Each number is 128 + 32 x the weight over its row's rms, rounded and kept within 0 to 255. Layers, rows and columns count from 0. Numbers have three digits each. The size before them is the row's rms in percent of the matrix's.

# layer 9 MLP down (transposed), 2304x384, rms 0.0467, rows 2212-2245, columns 0-95
110:109093095150151170119121163071092100165190187162182152210141131100134124118100083143150085097193143107164051142136090102112109095111184139100112056093212074128132173138159115138080206107107138075145120146134127149138134136184150080161137118064119113099121130115092095124171099111112091120
100:192130126126162138131177125142116134070095116131115178195125150086161077047086119133089117150115121132121115145091120131117115129144163131183112164146174147107117082125150179139086122113136138178158113122087131067088113131087073094162166125126215104116143126133185112156104079108060186109
094:129150125073106115148148135125111102109161107120103151172136128130173116128085107133142078116117158176197123210110164070109176150121027095154138098169183169110081113130106119152140148129123162152160127146155177125143163156183151143122157109100118117117094117102128126132134118157150121117
098:183105137129106129071165093107153148114115072116099084142171084151119164146087139131120127173136129139108142139176099193114107166137104071113146095133150076133159144135090088114168107116080086132124135106208161090148145106142077113116152158088085120155123097088086202137106181146101102132
099:173176160123135056181122163147073163154114112130084136198142112102177145141151128145129164163134094140120153151112160218142100158137062162091155127121095077139074132167098113145128084132172079135126161183123102114143142157097102134175125068179061113121095104156126119093112119121091092099
091:148115124105120054098162129149133147094074130153156136161137227221128151139129161119162099181124096145114122176139112120174134090110150136187120127210061146105163170174108082048093167081164064159107155176165203109113167119119160176213120097078108154063164148174114155092150148117135176148
089:108119151140131130155129153172145157135069115088107139150162139153092120128181171075094159115175105114149114129144086128209147116098118135123096138103128099127140210145099124123039161059096156102076129117164137127119134149103101120150095167124121148116161128132082124160155175147132152138
109:150180104123101130163143125054133088141134134165103199046121094110135146160115106100156182153108097152147112145155108106097127099096093079095104132137068151112075128119148110157132179096126126158088124198104135118098158154131164135158126089110131129149169116124167096105137133064149095116
100:163113138123141177156098183108131105138113120129119120085113167193181116161161178124141063158109101042122103156105100115101132131139112134124172067125098171089117105111145107192106122124110161149126145153133219103153087133109140142137117126103120150150081167132124168108075162154061159142
106:151129158146164136151163175113175120120165113110123111138093142098144042096156133099095113119140160175117157114092188104116088135068115115141168150152083150176119150127169096144117100087076114168132155150152156117093133132122066148156124157132151169111170142116090139119138129059094116101
099:142152177106163150162123100087074109154182153100106129123082098113181062107168107192137089095109117159182134177136103158140128112117175155162143092114112125119116112143087127078152092109161138147154161130056103128176141090116200125124132141122122115134121170114101109128125146190141157172
089:149112136137114084124066131123073180081098115214120124143113129073185085140149168115132146124163117171209108123077144105076131148123181151139116106176112051115186154137170153114135106124119121140163124101131122099143121130143099144145077115123138124148119081087162098180162111095104150145
088:149073084138148144093127148124125119155183129096186105119091065199114106140139125123155135103119103118137149110153136152099175119191101119100111067093128130051102092102120117118125117133108134149077126122118205130137079121173139091153061154101161110084170137084125102142135139143170143154
104:110186109093086122095075089084136112057113120159177163104088143170106164152147136165132164126121140136134136122138115132119153136134146159133122118171143178133132131147129017149203143159134111124121154088158069133160136101154114165137141179108134161122116100083077134122151150090130111111
104:050174149070140104133015101148121125160142139153250114138130110118138155140132145091119153124097136140083146149153120121151135108156164119065154078179042169152127158097170128141125109093152136105060101119142094123126177077148119125145191131103072109132088144131095089112123170147111135073
100:117152126170166130129133103141141129157118119110099115123137136147149101114142124150182159138138170141140113124100116159110088122179142126154147112123119113162133117040175102149076139106114118126226099104102100156102136079135099099202082175137113148116130128120160118138135140130161107117
107:133111102082117112152098104069119121147171162131144146178131129165125118161107141118173152096125206079166179141150135131137113098114131111142063119125126145148069148170113127120093106129133120123159141149089112169185154163166129165096100132113178136133124149141147148070131140101150187121
094:138138084165083135171168170097157093121117040142083081192142143154103132089085123109161108173112146137129118144082087170140140164139089109156082119142110163163192133126142130124106075132101094154127094133189147122111147074113102106124129128156126145152140111130160133144133124175157095121
101:152137160178144146152118127087101104144188146118147154105125163103108130173111068158094109148094114161138119130101110088191125187101171100111097122085201119118059121059118132110213161075121162183131139082108151147062143096122087183130157155053176151144115104100130159121117140101130103130
087:181157125145166125109114183112158135141255139103118155166095166123135135135105172084154083168143144160160133125137157132131123125160164146103130135082098154140195132111126149145141100165137146159151168219155185133122173072110152121173063154078148061164114122098096107178148163159133083097
111:166120034157174121079119144090121163094106139111132124124110101154145125090181183183160174115173173160156112095133120122081139070152132135116111106138127139094102140148132136108161116180177143157141118139190157167124152081112095108107150084171119127122109109181151113102180135142119099194
105:166123113167151122127185179123151148111166137213113163157155166112084109154180118141150165118171162093120121101134158134157085114151136071145098138096190181152146132066156153138113120078143108178154088155184118114134117127075123125133118157103114141131172094186131154103105192119180093118
115:147142122135125091105107123162123075135131092130162168128148113137097105112073127156135102099163085174077205162128102117154129104107168104125090081168156083122106100109166140090125076129159066086123141140092184145175138082119114091096139113089170052149167137113106156161065115125150136157
101:098083127184105135095084134078069142112167088100048191145189129096152127115112154135166064115136144137122168162120129176121124169156102122114147142082124109136123067138095101086111082139115112142136073061172126075108114137143065150162139100138102128115147123195116114102092221094124071110
100:126130120090135129068108142121138128110212162145144107110158147067103111135119133103100105134131162119129152147122087157163145097123165096141188153067113114104146138148191155068125096153167113114116139117087115104126113114137107134132164123144169105106153153177082101158097142171140160109
086:102142099100141125144119179084099119111080134111142138118106177112111071116106104129147084098125131103130093138154090125095141113162130132083154124147083131119110138159123125168086097188135113133113108178128112088147143144198151145156090113090132203102102151159099162130139142173136091167
101:181143145102101144173205112165188111086121064166100083143129087088129063178146115120093169143144179131065181157117097152147130083139131136111115164146107186155128125109094081104148123138128133121103161123147097139092198160092107128144155159169113145098122129179210183158059166087153141113
091:139130156147045083192242161167154161153128034094096124115092159144152086080137139129115122127114058160158152086171181103134158159130201139145063177160131129064142131138161160125132169174157139119155121145100117093166122120122137166136163159112153191115117146096130148118114113157170127172
103:106099138109177172163115074181079101093181174090122098166084089117154175120149106108177058135144114093129084133096166107165115116128125094157069107142094130131118155138139130146145139140047148188153129089127124128135150177115091200108105131080124088179117129073162133113105060121123112127
104:097136102114139161128094113113119108137195210164157154121077076156139129156110135114090104130156120106173122154104128135185104158165102132144160168156140092102150155136173188122116101135137135101116125115112127154187108163049133040148169133077177173112103115159086112121145086118128147127
106:128089138116105140089096133138130082185178116132099096146124092155084109112150139119119129089125097126125122177141131100077148154163142127177105159131094133110110184111119143141175151129149154184115083145151095157156158159133067194108116164122109088112166139086145096093153093114149119148
103:095073134152199162154138149132149110146137125078129203199130110119180109111157111080153105177100172118096155151135154088070104120134131109140124094107118106118146117116161176090141125110162131083138113166148085159109054141138129182114139125068123076144103145142132100110115078147154078167
038:155141163162197124084101151127039114150148174166084124138135136108152095093132142075130087139128081126146214138128102147133193110121155119157094106078172084132097128153077111137151111144125133129162123126121152162138107066123124074177171097173141164123137170141071127135159049091133140095
035:140201121093186083149124085163077094204111157109118082155142130116051084089191179142167141182133144109102165145071122176134127117123156140142124132145146127111144151130151109145091168179124177123154111102103134127144158140091171141133110158144097138119171098100200061205133122140108114105
# layer 9 MLP up, 2304x384, rms 0.0492, rows 2213-2246, columns 0-95
100:149121185177132137140137129195146129117088132094109100125176144246128162131128148119063125187208154164121144192128152148167140108140110126179092139071110096168090141107137136123112063119141118071087131147184130105114123168130132161124076164083156155162128175167161148109167108099125150146
093:150098132152025168111157097150121072131132077113077132147117063149119129089106121103204080149135187185148133124098158094128087163193089082102197164057085116165091135105152122148153123123097123141123148103120148157136141104131081182135128089187185171151107143093167173107180132134078118099
096:152133172191115189151177161127147139138125102074096117098136130152109099148140128173128170109145184139083187113089132137074148160118109092096127085138113116105165098131099151166131154166151158109126161155165168171158084120093156171141111127142127125142141168124166122099156128180137111103
101:130099147150039107131146175160134134165106090113155072170092109181122182142133113066119104117092118127065171123094087169122110160169051089145163183106114122118118173165135105092140050163082126139097131089074078140137105102101154096148117098184129132171216087119147137116117174105117130109
096:123095200164175196099148201148104106156132085105207145162139146170124123125146099131178149100136129143127175105080098125118138109142151127123097136113079084195173133104156089097050149127108173145123125152117081110190090155112134135117146090070144118095157058172148114114147111119123177124
089:131084144176129170136190138130147124130124113103123058197173101101137122139129124084142109122163144131098197223107093143088145145170085101169106098132098072097137135061151089096157154144072109149134136107081101192171108138125117154127087127145103078125140113133158125171172064140055158058
114:115095139169060137140083147131181106150116091098138151133117155156083113136110097117145100103148127104140132114130093131147130164143135109184185111116099178138114145124153108109093128119109133072161113141138079135118140147152086139109069156110204117097145129065139163154105113068108163144
095:125125149106098188138089169120167119139114094108213106131123130151117039152135174122108108127134163110088165110120136166091114104093136077118119105123105135153156120094129089154167139169123178144142145123132104204145080087097141083140079132121109089167119136158125098091154198100109131082
105:155114155134128134080104081096070117125144129084165132122174112232096140084210154108163151173151190085173174156048133169100145089126088167112146155065114139100125151121087140129121122159109139089139134098089151174119166126173099107158112148160169117115136158087129156141203138110133141151
101:094161152114158230102185150155140113129113096115091075132099104156075132091176116167152109073112116111086146175093079140152085129123134119192144123101094137088128159100098099140100143111099166097137145123119104152222100067131134111131140105099176150117128163081127199143134101137096131116
083:161115121128147123158119134163089116090082087124134103141136172119057126152119192099106162198132134121128120179121062150114163086080157132120131116192155118162176126106086090156112217164137196101086104157096150131159148099102098115142118081143131179155215102065093103112092155051152118087
090:146162188130132171129180159141128168133092115113079084107125147117123112122151161148114133123101132121111104090110099136162123126133126164173123118131110109088150099096158131163159163113122048134159166199118114106102175150137169170102117167081167135144103140080158133148133146138145175151
099:124130163173099167086139165123202145144098056109140064128068103189074190114108123134127127145199173160077122212129114136130146126133075146130157173087100142083205155127097109171137112104121098127145142116143116198185113078136080138138127096201134141100177149098126140129142197109142119096
100:112094140157013159151083089129143084166160136130125127122103125148074105138144174131113182122181180143136139101088166187121115155114149147195107107132094152164127136117150159142111171125149147075153163108115136116162161142106140163116075120095131149150128201100099135151153154174096135090
105:074145186157121149132157129067129118149108167136131157129096125120100175117158151150186135114121193089117121157132099131115090060132129063118109133166128159141146150121094091153089089122103147141155201146128087138150141090129138060104119080162128125077102126089072098113112094155114120162
105:176063166118142198155136188108126097160149130095134053157160088123141185067141124098209076110138169110158129162112122146078173105117125126081141127086116166149133094138029096145115162138057145204085168094093080132125140129100148073140140106117156156149168141180122178111125126131144146096
095:138159146123110177118154143097117112107121086090107175122139111155081139127106109166118093139140184085045119146143177153133119115180104067113122083111129179117107200120129070111083102130113121029114108124165144178154064088085110132180141106165191122147187101129109079149068042120144120063
102:118087154197138153099102123122167103141106132135107127134123081136085100152142060128115105136161216146142143161149089117161144130164144109153166112062096141174082131082090137121114114128127150123115112127222105111107138109082128120154108081123170129146166108122160125094166169121105113066
080:111128134129138127118148180153150133090048127139124079122106160130088098125182119123181112078074147141089164082148081113115135146161058126174190072107064083161146132167104130144176202155108141130145133103137074141164129157139153118143110135090113166151117152017098095125103185125129126095
108:147132158161121150098116150147116159139105041071141071151137150089117103115070137164138164149112140103071072116136107157074155103135120089131124172115111080134127111156095076122117159138078136101082124084123134116170149121115093090132174133126192144102141136152166126127140134184128108122
100:116139214155113200186115109147158084151155083122115129149101070136118207093127088137142111133170136120104155160147147111069158135124078091115165139111115132109176131034113063145103077193130097089158125144085150175147185107129113166101133092153119140129094195092119127099122153158167147160
114:153126185152166156098117100116128096197131170109170164150130132112100073091176123103196123150111142108145196145104086139112104143153111143120125169114127173161207159132111050073089082122134117129146122124131100131137103145124121125167091138076166157092155177084200120183140068160080115119
101:149088148123133101112142148113139109152115117115148122156143047085129197118141119117145145110139166084164118110135161047140162150157093147104130144104042116119145132067059124161009089102104107129094108119160165063125139136133139138155121134152125112141109129173147099104117129149120159148
103:120143146174122147103099133107178146110149094099130110173151143184101151156111175114152162139144149080089186130128122102126174033123123089076168129110083188184149194174062117124082113158144105111075200103110141124125080097104150151144097117139187118126145099133160131106095117185131135056
085:149109123149102147178128132109125096115143104117113129154131088165118190116123106151119176122140157105145229123087159199136093158103140071196109134146079147101118144110115112136155122197118136145140123114103128148135164108091102121160097116192095093118122125175186128098129178176100104088
099:111129153141101124100130119146123095117126110137128062135086112139148161113170137113134152072186167095140208202088168094054144144107082132119122121106066150097163180142113136161103182135095141110095147118147129143148082112081066169170109117127138100096121158146166111135120171118126157157
093:184148154135075208171174128132117082127132069067162129142082138160136155157137204148132089133082135093102155130128182196126116111113116076174148113106038120186071116110124104119140072142121109068095114106131106133163137115145104107176161105114160134115116085065174130073164158128107213105
103:134072175167133189149126137103130094163106098124111043184068042123094143195109139134168122155189165153112143147110127146112147083138127125152154147086125101093144087150170081070124137171090124110119137140097133103100163117121116163092142116108127102139170118150141127136115090102145126119
105:121118149139109143066110140103152106141142121106129153170114156094071154111161108129093116174177161081129113122130101065160116112151114095118216128125089181177127196089108143102065119133090122033159109103191120103106122189106119125151075119106121118154136137119129082159080172119098166094
104:145128133108175138139097119081180087164096112057133108126194137112132167125128117145133121099129195130062131143136122137106139159142133134107105111107077163136147200123120110094111091096108134102103127150145104134082117181137087131179159111135106140125117081066086092084092096165143142146
103:071090151139096131107098130096084151122150160118119106123143108153146057124152106048106135179101148135140191171198070093180118102121120134117111124140088147128214180107177140125157116091113142084095152074177114142172047137088074182083076164151136101122152106132114141134112101149120116089
047:186129179081105135096137110125162120199074131095133133134128139153095126107157186071134170123119193070104141142093109067154162121145083109189119122170071164142137164090121128121134129105165157105153097122185198144119087125150099119156043099115140138141126120099125108139145110172132148102
051:157100145141090162096142124130217096142108096084117132146135103165103149087122113128132120115141144123137113142130104163108232112095100163157169113116105140173160163097152130107096113116121140134104178142130093087111139069162106158136089121098123147171165101141061165136109120123073151158
111:121112185164093176170118133121146108150124137065108081106124152061146126132154075129192096079177181133136136092165120170155091138141070141122139151104098118166092137143113087135140101160101108110108118102078128143080150080154096109166116087134158155124098152097126110096143122148141157145